{
  "hidden_act": "squared_relu",
  "qk_norm": true,
  "init_std_qkv": 0.0561,
  "decay_fraction": 1.0
}
Each number is 200 + 40 x the weight over its row's rms, rounded and kept within 0 to 999. Layers, rows and columns count from 0. The size before them is the row's rms in percent of the matrix's.

# layer 9 attention key, 192x96, rms 0.0558, rows 145-178, columns 0-95
103,213,183,233,205,210,288,206,208,195,163,178,239,162,255,283,264,169,295,197,193,246,191,219,234,251,235,181,171,181,221,224,223,160,239,177,209,169,197,153,200,183,250,138,205,211,248,190,178,171,218,174,285,211,216,164,203,185,310,208,240,230,233,233,183,165,239,216,190,170,192,244,173,218,241,143,214,177,237,171,237,160,124,326,192,195,141,216,275,150,175,140,143,164,202,215,195
103,271,157,135,152,187,151,199,263,258,202,221,240,254,163,134,159,213,141,161,204,209,158,175,159,172,184,188,194,169,146,247,167,220,160,197,240,228,202,202,185,230,167,257,184,237,152,120,199,216,147,254,175,166,222,231,246,170,150,233,157,204,227,131,125,223,157,243,103,187,135,227,257,206,175,207,195,176,210,221,204,191,211,103,171,218,210,176,163,261,209,165,253,171,136,181,237
109,228,155,172,200,213,199,202,179,176,186,247,177,247,94,145,186,204,208,217,226,183,160,166,133,190,213,186,186,178,174,236,147,175,221,270,254,259,196,216,219,188,127,147,238,193,180,307,166,227,222,131,164,279,229,177,183,109,205,225,165,264,207,190,215,172,207,166,136,162,205,194,151,194,200,223,167,193,244,151,212,222,190,165,210,211,224,213,120,112,150,191,248,176,139,183,283
107,208,186,207,180,194,157,188,222,232,182,209,219,117,211,230,154,174,247,137,156,187,229,264,124,161,232,223,225,260,217,134,279,245,164,144,194,157,214,194,200,179,173,211,247,200,167,202,178,185,175,223,178,120,123,174,185,227,121,228,138,154,231,238,178,205,212,143,123,221,262,249,193,236,236,235,204,222,210,219,213,141,254,217,205,159,208,305,196,279,203,179,173,148,173,138,191
098,283,254,143,169,164,142,194,214,238,196,153,223,195,129,190,150,234,193,219,185,165,170,180,206,183,184,194,128,189,232,230,177,228,190,121,222,207,193,209,130,186,237,273,156,201,144,180,149,165,199,215,202,166,210,271,212,129,155,196,167,139,265,165,263,202,109,238,192,216,190,220,243,143,208,276,224,207,272,194,243,196,232,192,197,236,242,262,204,147,182,203,247,258,223,278,226
110,218,278,204,174,211,244,163,219,163,221,194,196,244,179,175,154,251,243,280,301,170,228,232,170,138,258,149,261,223,155,219,134,249,168,171,171,206,220,259,229,161,185,246,228,302,191,190,193,274,259,210,138,250,195,190,192,193,143,201,188,231,196,238,247,216,151,176,215,156,221,238,202,151,214,205,155,212,235,246,196,192,225,144,143,199,215,206,114,220,255,265,183,159,180,184,167
146,247,159,240,279,247,222,201,208,113,159,182,239,171,273,320,245,165,272,245,134,195,244,222,219,194,111,201,207,173,191,159,246,197,238,235,176,172,193,221,243,162,218,199,220,180,126,203,237,210,239,191,237,202,206,166,212,188,192,209,262,189,184,225,212,152,219,194,141,201,112,190,159,219,185,148,202,208,248,192,181,192,189,326,132,186,233,248,237,175,205,154,175,181,210,187,186
100,153,167,208,189,210,217,192,127,210,193,225,291,211,277,219,224,109,285,232,179,251,246,147,210,278,178,189,192,242,207,208,249,214,207,224,164,151,196,197,232,186,211,164,267,172,203,189,176,227,167,163,189,171,248,202,213,182,172,207,191,233,161,145,235,155,157,221,170,216,195,190,171,215,263,165,125,171,243,185,281,154,171,250,156,151,197,301,243,143,161,137,177,173,163,244,252
113,200,121,146,200,193,218,255,177,192,254,162,181,211,177,178,289,163,241,263,225,217,198,169,304,115,138,162,220,184,260,210,185,167,254,174,201,143,127,182,189,180,171,240,199,131,202,210,177,173,244,277,231,142,215,180,200,186,189,111,238,250,274,220,251,207,213,184,156,206,172,205,182,172,159,184,224,240,218,177,239,113,224,166,181,208,214,160,231,196,181,166,178,278,227,244,204
100,236,190,181,243,201,200,224,198,234,210,85,153,207,267,186,189,235,147,186,195,96,232,165,274,247,236,225,180,196,219,145,300,225,234,257,215,178,250,171,204,196,204,203,153,125,188,173,170,162,168,198,180,150,217,206,184,127,195,201,160,171,222,216,158,166,182,238,204,228,179,171,160,170,231,247,237,230,213,183,206,176,184,288,237,184,261,156,275,240,123,145,175,149,258,215,214
108,266,186,238,184,238,242,243,273,129,198,167,187,242,251,247,197,169,224,142,242,228,195,168,224,216,179,195,254,182,205,200,242,169,227,213,184,143,260,172,150,147,208,211,230,210,190,220,248,239,201,248,215,146,216,170,206,135,278,244,244,252,193,234,225,140,136,285,161,188,175,235,180,103,114,155,166,158,211,223,170,164,162,218,215,200,234,257,212,205,170,173,140,145,252,167,234
110,136,281,205,198,124,203,202,69,240,140,267,211,249,165,157,194,207,220,138,218,233,241,187,174,187,189,127,115,183,230,215,214,241,162,201,152,231,233,201,196,219,216,133,197,161,168,162,209,169,163,194,159,268,182,210,161,227,226,219,226,137,188,140,150,215,136,153,203,246,186,210,181,198,240,252,163,177,137,202,268,260,192,194,153,263,176,211,187,210,145,176,208,224,157,219,173
095,231,309,217,165,161,228,223,137,223,177,228,132,304,206,217,192,238,224,160,284,174,225,200,191,152,186,206,147,189,255,265,179,198,192,196,192,212,239,194,180,254,249,176,265,124,179,170,186,138,164,194,232,238,169,190,215,242,205,206,222,217,189,166,114,154,182,228,227,267,247,178,258,228,245,203,208,178,243,229,300,184,161,198,182,248,165,130,200,173,137,208,235,182,173,241,198
114,174,275,177,211,150,192,195,207,257,261,204,187,196,194,177,143,214,207,187,223,164,172,81,114,256,169,179,236,198,163,227,160,174,155,201,250,198,193,170,183,224,145,143,209,199,254,238,194,175,159,168,228,227,144,192,140,256,213,194,248,91,211,163,212,163,154,162,232,203,270,167,170,187,198,253,214,164,123,228,197,264,178,179,223,191,232,149,214,211,109,234,124,201,210,159,213
102,132,271,186,116,185,133,145,268,207,106,217,164,228,140,157,146,231,182,166,248,162,255,266,141,256,212,249,196,196,183,229,222,129,236,225,181,202,172,214,159,255,195,278,182,196,180,202,257,147,228,187,167,209,189,213,156,237,186,263,244,185,194,168,153,197,228,156,176,173,173,252,169,220,271,176,184,203,210,241,167,223,185,151,185,214,204,173,163,195,215,265,274,177,147,223,249
092,238,165,171,180,213,181,176,178,220,239,272,165,161,227,212,230,263,189,177,154,241,137,198,186,211,279,299,185,201,253,183,207,234,241,263,191,269,192,137,136,229,232,116,168,152,151,161,194,193,204,239,158,187,225,228,183,204,144,190,258,205,204,136,209,245,196,173,176,193,253,249,243,247,151,224,154,237,166,263,211,212,159,191,207,212,266,70,185,231,188,213,176,157,175,202,198
065,158,171,153,196,224,290,181,214,187,296,195,225,255,141,163,199,225,276,135,190,176,171,129,170,190,122,177,289,174,198,190,198,183,199,267,194,122,241,199,182,219,237,207,227,211,176,239,188,227,151,212,107,225,213,155,238,211,164,203,199,238,212,189,205,215,222,178,205,153,224,127,134,187,216,157,151,159,243,178,192,188,217,173,210,237,245,93,135,239,214,175,249,227,202,179,153
112,221,102,178,202,186,256,168,105,177,225,251,197,218,237,184,221,209,243,257,188,210,133,206,192,209,205,235,193,295,213,217,109,220,213,282,234,188,226,168,155,154,256,207,224,160,238,195,215,173,144,217,217,210,261,148,102,262,152,237,186,257,239,132,213,189,190,212,202,175,161,172,216,225,199,155,216,221,171,218,280,238,233,234,246,177,188,170,215,179,209,113,200,182,153,237,231
052,184,196,268,214,223,212,227,279,185,221,157,203,129,209,244,211,262,128,196,119,165,244,194,183,91,201,259,219,134,123,156,192,276,229,108,225,198,172,200,196,170,192,245,144,116,260,254,227,259,211,217,233,187,192,196,206,263,243,190,180,214,182,219,167,211,229,191,199,147,141,225,201,222,143,198,175,183,191,173,163,237,250,204,179,159,239,237,209,233,226,252,155,211,215,194,142
087,206,151,138,199,190,229,198,163,214,264,200,193,198,201,217,264,218,196,226,204,257,197,250,188,255,247,223,245,228,181,303,176,222,126,206,284,158,165,132,227,203,182,148,205,132,179,198,174,145,161,238,240,171,181,189,192,209,159,183,244,204,140,133,221,227,173,189,150,192,234,215,187,165,191,204,171,204,195,251,283,121,242,98,182,234,165,115,207,204,229,196,185,187,190,105,237
138,186,238,197,243,239,163,238,238,201,186,84,217,205,169,206,174,238,141,107,211,182,271,268,237,191,211,185,195,140,165,133,263,202,219,148,203,200,230,186,214,200,165,205,242,254,207,249,219,199,257,163,176,145,228,223,298,175,245,178,140,221,215,221,170,203,239,218,239,221,191,173,184,144,183,257,208,200,250,166,112,219,176,207,221,230,224,242,171,238,228,301,183,260,216,213,142
126,134,270,231,217,282,176,252,270,200,175,170,200,168,185,207,152,252,163,172,193,184,238,249,224,198,172,202,209,115,130,168,271,151,196,159,162,172,181,195,268,216,139,225,166,268,163,221,199,211,234,165,112,191,179,241,276,127,243,193,193,143,162,251,210,210,265,218,166,199,208,229,218,146,163,233,202,235,226,194,124,185,173,204,218,225,231,217,193,246,241,278,194,214,257,186,165
119,147,297,230,205,213,191,242,289,193,212,159,181,151,231,174,173,200,139,178,220,185,196,239,230,236,213,200,217,84,118,187,291,163,211,198,165,246,179,174,217,263,96,215,200,270,211,200,121,189,238,221,223,229,130,238,226,159,252,202,196,153,213,224,245,212,197,210,241,238,222,208,207,154,149,220,198,176,235,215,171,214,189,219,202,290,217,210,155,218,241,277,202,195,247,188,188
098,251,194,214,215,209,215,256,128,197,138,152,114,229,231,189,214,158,223,186,203,226,205,309,203,178,270,115,144,252,171,220,179,263,219,236,227,289,233,215,203,156,185,232,169,222,224,203,167,167,167,211,140,235,251,166,148,167,139,212,221,193,205,157,235,173,158,143,225,166,187,171,260,156,282,202,246,192,164,225,229,281,262,207,196,200,150,255,194,179,179,180,184,247,182,229,177
088,257,164,142,237,199,198,117,198,147,228,195,215,196,219,257,279,207,102,176,92,207,164,153,273,251,181,171,200,200,203,226,211,202,216,264,170,192,209,184,183,189,206,201,146,230,217,217,248,166,222,248,266,164,269,225,215,171,277,241,175,206,231,215,228,197,235,238,219,138,158,219,240,227,173,256,236,251,217,220,151,123,159,248,231,154,247,153,183,212,229,223,203,272,169,185,237
102,247,173,174,221,219,259,240,206,218,137,288,156,160,266,244,184,179,217,287,166,245,211,252,197,209,212,200,234,152,186,175,150,191,255,125,179,205,207,237,221,168,226,208,242,216,225,213,215,221,217,140,191,267,221,195,230,209,202,214,175,168,158,190,163,222,153,223,182,222,171,179,126,264,255,185,179,206,325,266,283,195,191,161,271,151,117,155,198,209,166,164,169,227,162,194,203
094,216,187,132,195,283,232,201,244,191,179,243,216,167,223,186,151,177,195,245,240,205,160,214,153,242,277,200,220,193,203,256,262,180,168,205,186,241,165,242,165,189,175,199,172,225,181,191,231,258,138,202,160,142,158,237,222,246,165,203,219,189,204,199,214,216,183,140,117,189,268,155,261,164,138,255,166,187,102,151,204,241,268,138,160,142,178,263,222,171,163,232,126,254,201,226,151
095,181,288,189,177,184,132,109,136,194,207,210,169,197,201,154,185,252,214,123,301,258,167,274,175,235,186,198,200,181,223,132,184,190,160,207,245,206,217,146,165,189,222,207,193,142,167,225,204,187,166,193,216,244,229,166,162,180,195,215,175,239,155,230,227,174,167,198,141,162,300,202,250,232,223,234,201,295,175,226,278,236,149,214,144,187,203,200,252,226,222,267,248,209,170,152,200
103,213,115,187,209,162,234,125,222,162,234,221,231,243,198,200,123,149,236,190,226,147,145,188,210,115,156,212,164,216,195,227,181,228,242,140,188,182,200,198,259,219,180,303,242,175,248,200,171,281,247,241,201,173,242,156,171,221,129,126,218,208,160,204,233,197,239,263,246,143,220,216,223,216,179,148,214,222,205,206,239,101,160,189,217,241,273,175,172,216,174,175,222,136,188,188,163
102,248,158,196,295,168,236,155,191,187,271,178,174,171,219,225,192,109,170,322,201,268,159,241,192,211,162,206,194,175,207,264,161,171,234,182,218,244,209,172,153,191,195,240,166,166,239,232,194,172,258,172,234,261,242,230,214,260,233,281,210,211,188,207,236,183,170,176,223,160,142,168,188,259,124,170,223,217,247,159,226,242,214,221,296,153,156,197,230,204,251,194,210,255,192,162,185
103,161,297,154,202,249,117,194,216,247,192,200,172,226,142,186,199,171,230,285,271,133,224,173,225,192,158,206,176,200,184,215,249,228,186,207,243,202,183,234,210,213,190,265,173,206,193,157,113,202,182,161,182,168,161,250,197,160,99,193,209,213,185,163,141,243,205,190,146,218,154,139,226,236,254,164,202,146,198,119,238,247,162,213,177,166,277,229,163,186,234,250,272,208,198,177,148
095,258,134,221,233,124,183,159,180,259,197,236,200,219,186,186,231,185,249,266,157,122,220,202,212,261,239,179,201,229,176,243,241,174,175,252,245,212,267,136,140,216,108,232,143,157,203,185,194,171,173,222,214,223,195,180,191,211,255,169,164,179,210,232,123,213,188,203,295,235,151,108,156,216,189,166,197,156,212,155,207,201,190,220,266,251,183,227,230,247,217,218,195,254,146,279,217
096,203,169,256,315,120,218,262,223,234,264,192,223,201,195,217,160,242,228,165,150,178,159,169,212,216,221,229,222,235,270,135,192,182,211,188,217,173,202,179,157,206,213,181,176,211,168,230,230,189,243,246,213,135,218,159,265,160,144,192,198,140,282,231,150,238,285,283,180,272,231,196,209,186,169,195,125,214,179,127,219,175,214,162,197,228,231,168,212,231,237,157,185,174,144,271,178
091,141,248,234,187,233,131,154,144,246,191,241,225,225,225,249,225,261,196,135,206,146,247,181,195,240,155,200,177,187,152,80,219,164,219,186,246,191,169,204,129,229,215,177,173,203,160,220,162,219,183,130,139,230,190,253,159,215,180,195,134,250,189,163,194,194,193,211,196,168,178,195,242,236,221,200,197,224,221,156,273,276,222,277,229,143,205,160,238,133,184,122,250,182,269,207,226